python train.py --n_head=6 --n_kv_head=6 --activation="swiglu" --rope_base=10000.0 --qk_norm=false --tie_embeddings=true --parallel_block=false --init_std_o=0.00385 --beta1=0.95 --decay_fraction=0.673 --decay_shape="linear" --batch_tokens=131072 --seq_len=2048
Each number is 128 + 24 x the weight over the matrix's rms, rounded and kept within 0 to 255. Layers, rows and columns count from 0. Numbers have three digits each.

# layer 4 MLP down (transposed), 512x384, rms 0.122, rows 267-300, columns 320-383
122138124143149146124139069096145095121125100137141134134114084160130114112166133107109100147118129129167157172169168112182106141145132147168174081102137129175143084138121135109147073102152088
094159158103135159131101118142141139105111101129118131131165119157136135110145124108146190107100127092156133117156160100145121117140162151141100141161149158138114110124116140106141142132151145
116117173123114106096175130130151103161139135114120190111101074140150102121090095136113134108111135158066128108100112111142136173166138100130179117126125092161138160142108120130094093135179138
113093135139203133127137137072122107168124103129143149074162109087116199121119123114113115169135236164157109105109155090155170096132111100129158161134138156126126111129105096132139116140099105
165169093122136164101114116104131144164099144152144123104116129107098100150124125160108131097147147138102093158102118134109122166082099077130138148142134174149129123124112134116111108152105161
136121100149118122115123109185093130145122137203135101127097076098079110142169113132145161105140136147112136152129173137135113153154131124113133124134126091135170131155104144150122172117119110
122135121140126129161129121123100131104156130127139103129106152095128157099095048161077127121133075143124062153100119169148090156141126077146143113104167120143125131147092083114098153137076097
120127148097149101177142173091107115120109154138151148108132113170133137135145168145108070127136117123128105127116170168095097112119084101160057151098154150161101160135138127106174137107108122
148126116115133121153115112105091145131153148115121126136167146136115137147148173120143133126123139119122116192128125156141126137153155127140112133112156079087080156083109102145136148113128147
096122140122136135114142161113099105133111164110154121149120158091106119082144154132114129139129148115136147126152129087123145138136114132142138132134151145153163130120106149154146156161125125
161106107131082110165118109150126087180095134145097185126174178089163112089104115123136140188113126103124174128088143126117127111128163145138109119148076126096148146091144133093122102098141200
102104059150118064144142093098088141070142152116114100127143191128155116160116105106115121107112139090129109158102106118131114148136183191137153148138155129123131119123133124084143119138067123
121106123129109127159130175124122109148081068122117118164150138113136112126121103123194114106115152120124106143140118112094089127139102158120133158130147089149068123132113112135177142137151105
154095139102168134148129090111129110121181134111101124126118191157132133135129107165119155106094128101129116164122124092166119159133128104106105140178100116116120146137108119166135110130140161
094154157119124096131121085179112114110095163149148153130119099099116137081094169140149124083135109085149034110097118093114126087090117138106147117115113164104124172125118114106113124152136166
106148087103128123157110109125113107139101133110133145118131138145123131149170122124119117114130130105130126121157115145125086106107101109114148113114117124115114116104106125145156145147091120
110147130140146131108094125162154098128110115120157158167138088141148091097156119136089088167126164109146144149180172128109123137111152127116137074149119103122148128112143145146149110125108122
118139140144182130126165118126113127128108137159139094098138139125100138136145153142109118150148150119115077132138157104117084151106112122097088132127163134109139138141123131123090121115123135
145140130120097129164124072133096159169125102119126144129125103100134130167102130137087086146146128147158102133124134109114140100158151106150147134110114100171132135140108120112140105117138125
150091139125156090097158151122153138138133111125149094084112101162117168116157122131121072106142095111142091109140089130146138108143149147111156140135126150131134071141160127130134100103112120
172144120126163107152170127117144084110076126166109162129069120156139123146145121085109095151134140178153126101084165121140104113114134105113106107145147077190111109118149165130055115169121087
126105113164148089142120126146139134143133091114126176145108123139128122109122134105145111119160105141085115132113117112124140114138176154104180100138162099084124116104109115119153160136149140
139106150112150130144106091130142111147129157147111148103065109163093131107139116103107099153105106135094156113156172158168169154149132104157098114130137088139140119149137164111130135098144090
155145118146172095160144135111042114090126100120112130111159122132133141152133143127124144150127143119121142121126136162143154104161114109102127164140109119144074155131117115141137128068113139
166109135131118097133103151127138146123132147109132098129134124097120104161114121123094143101143151132187159142120113120133117084132095133138120127161122161162132111102081169073131123138136153
085118124150175128118171135142131118134135108155162125140091125143142109125099139109108145112125075174147128113150144103115119118185119108107107150107173118127156112108118109114105132108126120
166164138173119137104119178132190135192166139108152148130094134111136138145144160137118135113143131138146177125079156127159130126138090130152119145112062099174120140159094115094104133148135139
121123138125105174097105171084111152158113166136152152135105133115156128148155096108113134141118145129124103120149178155144139096164163072156179128135098122129131149110094131146138111086123130
148154157126127143121153104068091136134140089149156072102102162084158107121076124086114119146104091103154115128163116142127145135145114072091078147113181111118120142114123117113130137124130129
139128151124129118093176115115135115135168131117084134127097108118150141110142108136155136139134108147076167134150119075129102136145110118121123128140132077148096116140115105140118146119123149
114112124107193158129121116076146119130158136142184126132081122156150105137080136110091108133113118117131079130179102149113120112147113129091128102113086099099169144119171107166121139094122187
136129137113137136128186134123131134105089184160154122164126147114086092114120102105159136137092105063147099130099091145132126141105133102104125130140120149110152123099099165151192108152133131
142115119164119103156169116158138144121126178153092117159129119107087075134153122089106157150106118153152166088166142107131151104121111153091124094187151116109113127097144094103100114164171143
159125104119074135087131150072177102145133136117146107139162171100160126120107169124133096154098125130114144119105113143107116144094139104131139166150106116136134169111096129121131091167171098
# layer 4 MLP gate, 512x384, rms 0.127, rows 268-300, columns 320-383
140117171112106145169130102122121144129143130152074086155117091141160079142129116090144063107123110133125153129093112186134126112080149120175176127096168133136107124160134086127145112130110096
140122118117130138102135144134118161106126145129126128140102091126123128115121161125126076183166159148101109146112147161101165145085156151107113147170090145096116086132156128130130132111132129
151133159162096135196093133143123152118139116131143117120145109119138094156146102162162139130124141127128152058117106156135153104103077139149116117122125142106100134079081139111139141118099095
125129117137129106099114141125142091084110147157162110140123135178118147155105119117147177135132103095110164147116137126113109171127098116131109160123140129138151143126156124121127159126131128
133116130111122079106144090129132184118127130135162121091092136111104147121177089104161134109141165097146163129109125073096096133134122105117135135151113121105128138116162104146133117115147118
114178152128131134134119121122133105117076098132126126113139126157136131170103117120108147103098134106110095145114156149137113104142149109110149165170152143131133126095122093101139118125105131
126143145104133141180129125115120085103095111103169117107156130153148114145118138166156141159108127118123108157110142145184104092135123124147137166158137146093102133108128136120140143132179119
133144114114130161168134146095124123086105132111119098134157108146159129137120157151203111168104141134128128109157164144128125084089137118120125145136129130166157071083122169112130124156145108
134167131115139150114154115107105120127118106139114100095129101122133142128135147121134134123100128136163168168145087120086099144119146115124108094131160143124095120117100118133096116181140124
142119131120115119116122125187126109152102119157106141102150122117148116091124171164095150173115120147195131110116124114135146125106124098100115107118134137135160174159138140120104117147134078
113148135104106133160165087139106109129117130150155118115120112112133142125134142114148175089138119144157101138103130122108101099119117100126147127131158166114123141166102181116172133147148173
130083095136138171149152171099115110132138055149080093113127147139123135116042107133106123114111120134118146158109121117161132133149103112136096114153127140151151108129098120132153173146092135
126125133105153141108118141157140095133123086130152127160167121170126175125143146139137133075145153167144091114154116133104130101162143133127121117131091174147157139119123143113148180140104140
126142156153108160131132120159092137139168115124144220140146137112172149102130116152104114143139129171169161148126148081102178122113127171145078161152166141098115155139125123109078153157133103
160099124124089137100107157157110146156149149120139082132102143128137155128149175138104110131162081156117137139132127136104151141150120103124141106116152153126144149109143167109118117149160149
178118121168155112122117082156108172130157159170152127125136128131123168134139155106112115159125082164106131108128086104163131113112105116134138125126110110125161103083156081159183108166143143
112117114113131128143148160114111118135106133150094157098142125123147145137135093092106116124115163146126153101131150119158123142140107155121135128167115124095142134128142119108098109129115134
158114108107155151115122134166131164164109103123099092138156137121164142110091123082122137162080125162130137133133110112127103176151143087146098144120132127155150145158135131095133172150137167
140109112108103139158114101114118087112125116110141109103137111102133136185118131133132166145115094118145105148147138188117118111132127152149132107155123145142134098117165150145168139144111119
112135080139186118129140170179100169111143138159081107141127123137121147119131121108134134130134103113088137064163162105141145081137130080167070181136071125115138153119113131136129113135105130
174142133097109132153162085111098108152111147118159158146130114148090119152107126102158138116122141125082116135124123070099131118120111143142094140135146112157165085111115125094135144067159113
160118158128135150098089125114095086173160089102108101117102164154075118123148120123149127134127085141126105083110085126154141092148127108132130123102155102108173146081133136133122133110103119
072115130093171124115091124140135091140071133097096149130128123140132128175133104178116123123161161113125124136098162114178120142141119088177126145150112099156145197099088133176095131187155102
144103087140125160140127151119136175138097139128120129128105121180109134114122124156097149080094151112177132140142096103141101095100113144153133145152103098137108120161138081104119083125124156
134138145123135148116131180152141137114183100137141102138129111139176072137131148115110102138140116171101144136101157125088130142133152137168145110159139118116149158131159124089112161108169145
118106147130110123157122132135106110174166092166091092124108118134149135127100099114111165144120148180178071119121135115103119108100098123136135134143139105131094141150129142117122129125125143
117154163074101085170129114156142100169169112153109147089105141141137179179098123146146100105121120096115127111163133063145128118075137131120166106095153117132157127152097119142125145116092157
117133148127115191128120098115116161115171115134114156157164123108139139113100146164109104191115151154158147103139166122132102091129165151108107169100106151117150109154120086109096133149144170
139126170157125113114103092115158174156141110160134114090100150104113129133173111149117087132123101124114124141118124088146132130157161107136151116133082141151120145139156089140132107133116114
109101158117123139136140155077090154116104116115127165138098095134162163140107120081138114138153125122148144126116118158139185098137091140161124114161123140147105152064137148137123155111081121
179170131092157127144113129141152138151094108126143091137161165110135159113154125154137124141131108169130100096107106116155102114115120132083101166107135170129148139137115123137105137114160138
149087100120139161110134103138125135136155076100127165119120109143155148184113112117164102132148145119162090091148111094131102050122122129149118089122150142110098203155095160136115135121080138
120158114127089103148137107122120137130147142161145148065132162194133116137157166129110163137150117122137108140134129132139118137160141098149092121119143123156100146153117138118120162124132150
# layer 4 MLP up, 512x384, rms 0.131, rows 268-300, columns 320-383
094140133095140142124104106124125112125079118159109104134135106162121124094093112147152170153133103137099117138186093146144122135194131112106136139104146146084105146123116132108126153085133159
108161122194142085137157127057125125133093123135160140105113105134125105139117129146106122154078125108135136154133124153112134123126121136142096137161084123102121080104117105102136057128122123
108090136101190115111141130105135126144130151137140125099120116151147136120130127125170096107152141114124147121135154072176177119183121111125082115091166064166145120070162116125167132101151158
136139134114083114127122143108096117122078146102153128081147132196148142135122128140171107118099161120117134084104125121153140087100084106105109099129110115121152121122154139109152148142155139
129107143118123154144112148112158144138100152139128140152119133156132112088116171127142144138133121144114110151084130118138124114130140131119149109159109109128114109161154109129106129149120121
140113098093153154127183112124120113090145169093153135143127129145144128156081123088127085165122096153105157137122114152142133130105115139151100101101131143114158147141105120125109166141111132
094117138105119098141104132114129057130106114145165143133123104130182145104149151139145111133173159109103127132123100114130133100130137172106115121167146137101154107123113093134088127148151132
116092105119154128127141082131139110137151115120111143150095152144131153137119157148086139139112076134153129181139060091142099118139134120142151097135134108107095148131113118127104078130100154
125116124116120146138131119165181104150106106097136116104192121165113116152102133144145084107082121099112115089137095129164139100114113142099144126133114135098082145154117115132131157165121161
115128148114112146114114092136136116073129173058108134132121133112093133167137106135117116148157105145120142155138103124162053128124143129151135097125144153151141123075146141138168116128133164
147129151167164112104087120089124144116183113133134151115167164112136115118097153133127130131172144153135102111113093129151091153101103127114110119110112171142145133150091104135128134160098080
143085122121138113116142148163146180124118123129144150168124127098070079123082129162152134092112097098100107119166059102154151123135149112118104214086104126104080152141136175107110119180072149
167172092155155125142142081163156110135138135114081077101166138158138127145140130145110147103130103175161073118084121141090147135154086158130104099108110131127068141134084137107091168127182120
109160157114121118136136175127119134098117120152149151143123132099118156105102132125110149108139154170125128149111107150156121153105104091111150121105105157085121073146139167110140140176110161
101139097127108163082141153134138128116152114125111140153157135118113142128129153120137132138135149163117110158148128134129146123117167118134162152097126127156123137138167149123122110191147089
106108149157103118129160136141103110096138135109178131153133104134092099191107145118190142092155129179096127105118120094167128142154138122107148090095130152153146141104111145093105125096097109
117136138129161161120096141122097132143149131138107103088082105132137125137141112100147136115100092123137134169121135137139145137131114117159116119126133111129164133099125148125101104123125175
122088153129128175158167078142088153088143128093117121100163118127138097115137171147142143120132162115166139103143111104130131115111149119151122134117125128152130129160081127113144145180154155
122109121128132149124131170133149151121140143142127127118094181155126134141175159128109061076112128133146156097124146130107119108139153073144174107114103143149114173130119124132137099148166145
120161151142102136102108164121128135115118189109135160127147142123151074137072097160122085131205138186148145117090143094109160083125133160120145112130095109173133118149102126122104170162113128
145089133129101161133127088134108193176112134122127138151142101097108145113158056126158117134127132130104111125114126099133124124112090101119095129126146152135152131130083097133104094116115161
128106123139132106125149132149127137111150106157129164151141166130115136154141108123093156213123155101095159127162124102085157160119124152125142155106149084138154192163108116138155126123110120
138175137157123128148116151136114134153122137103097126135107114110098107109095117121130117093133148182123069117100121104121147120149114106126136156135091135139144070097093080179097110148149176
152112102105130094122141154120152126149147162123111103151105128113087111135111144114136098101103113141099151086151120157139136099126112103163128059130105079085124164117132132092114162102143101
132135107174127100139090154154145124119090139087143151102114164152082144113167109127104110092130169134127121151102112114143107131149157115121155179145108131092140133129104105138139105105100129
144130125133150166128127117132149113089117163083107164126179142185127133144141109195130074134162125118096119119069138131172142175135157159087112164105134140136128113123124129139127124147161122
106123122138126105142129112131107091149074139145115114166122109154147145130091108158127108151137125138144105142138137114051139129086134095102140081116122155142155129125119126100142147167134143
143168123124124135116117092064117125118148137116121103133126107108087123135137153130161157173109140159149170153092127081175075148105141162111145125123093135103132091112165147136126105134127085
160111158161102148154142110162125173112155117135134107142154140126122142146100161130130160161109138140144142131130140096130160144129159118113137149147104106109152110154120131108166129132136166
136099138128113140134155126110122113098096092103132186131157114121125116111140120133137149113174131108120147117142140121100147081113162126118095160106161105131117130130153124099128129127119139
103129162137173118174134176117171129160147145128119135138087179107130119117129144141108141170141155128163116111135127062122115118175114102122110117157099173098115118152088125174121153164130140
092081098116116119137156125120100163135147099162135143129072147081140120166104114141180114108155117130140113101156129085090125124119110172100176106163111139125150154117104096129139141180126175
139139108185096134136130143122123176167114153189132100123100113121147141127137095078115108135118145128130154151165171164100088124178110112137119135130167113146125104106138133103137119152113111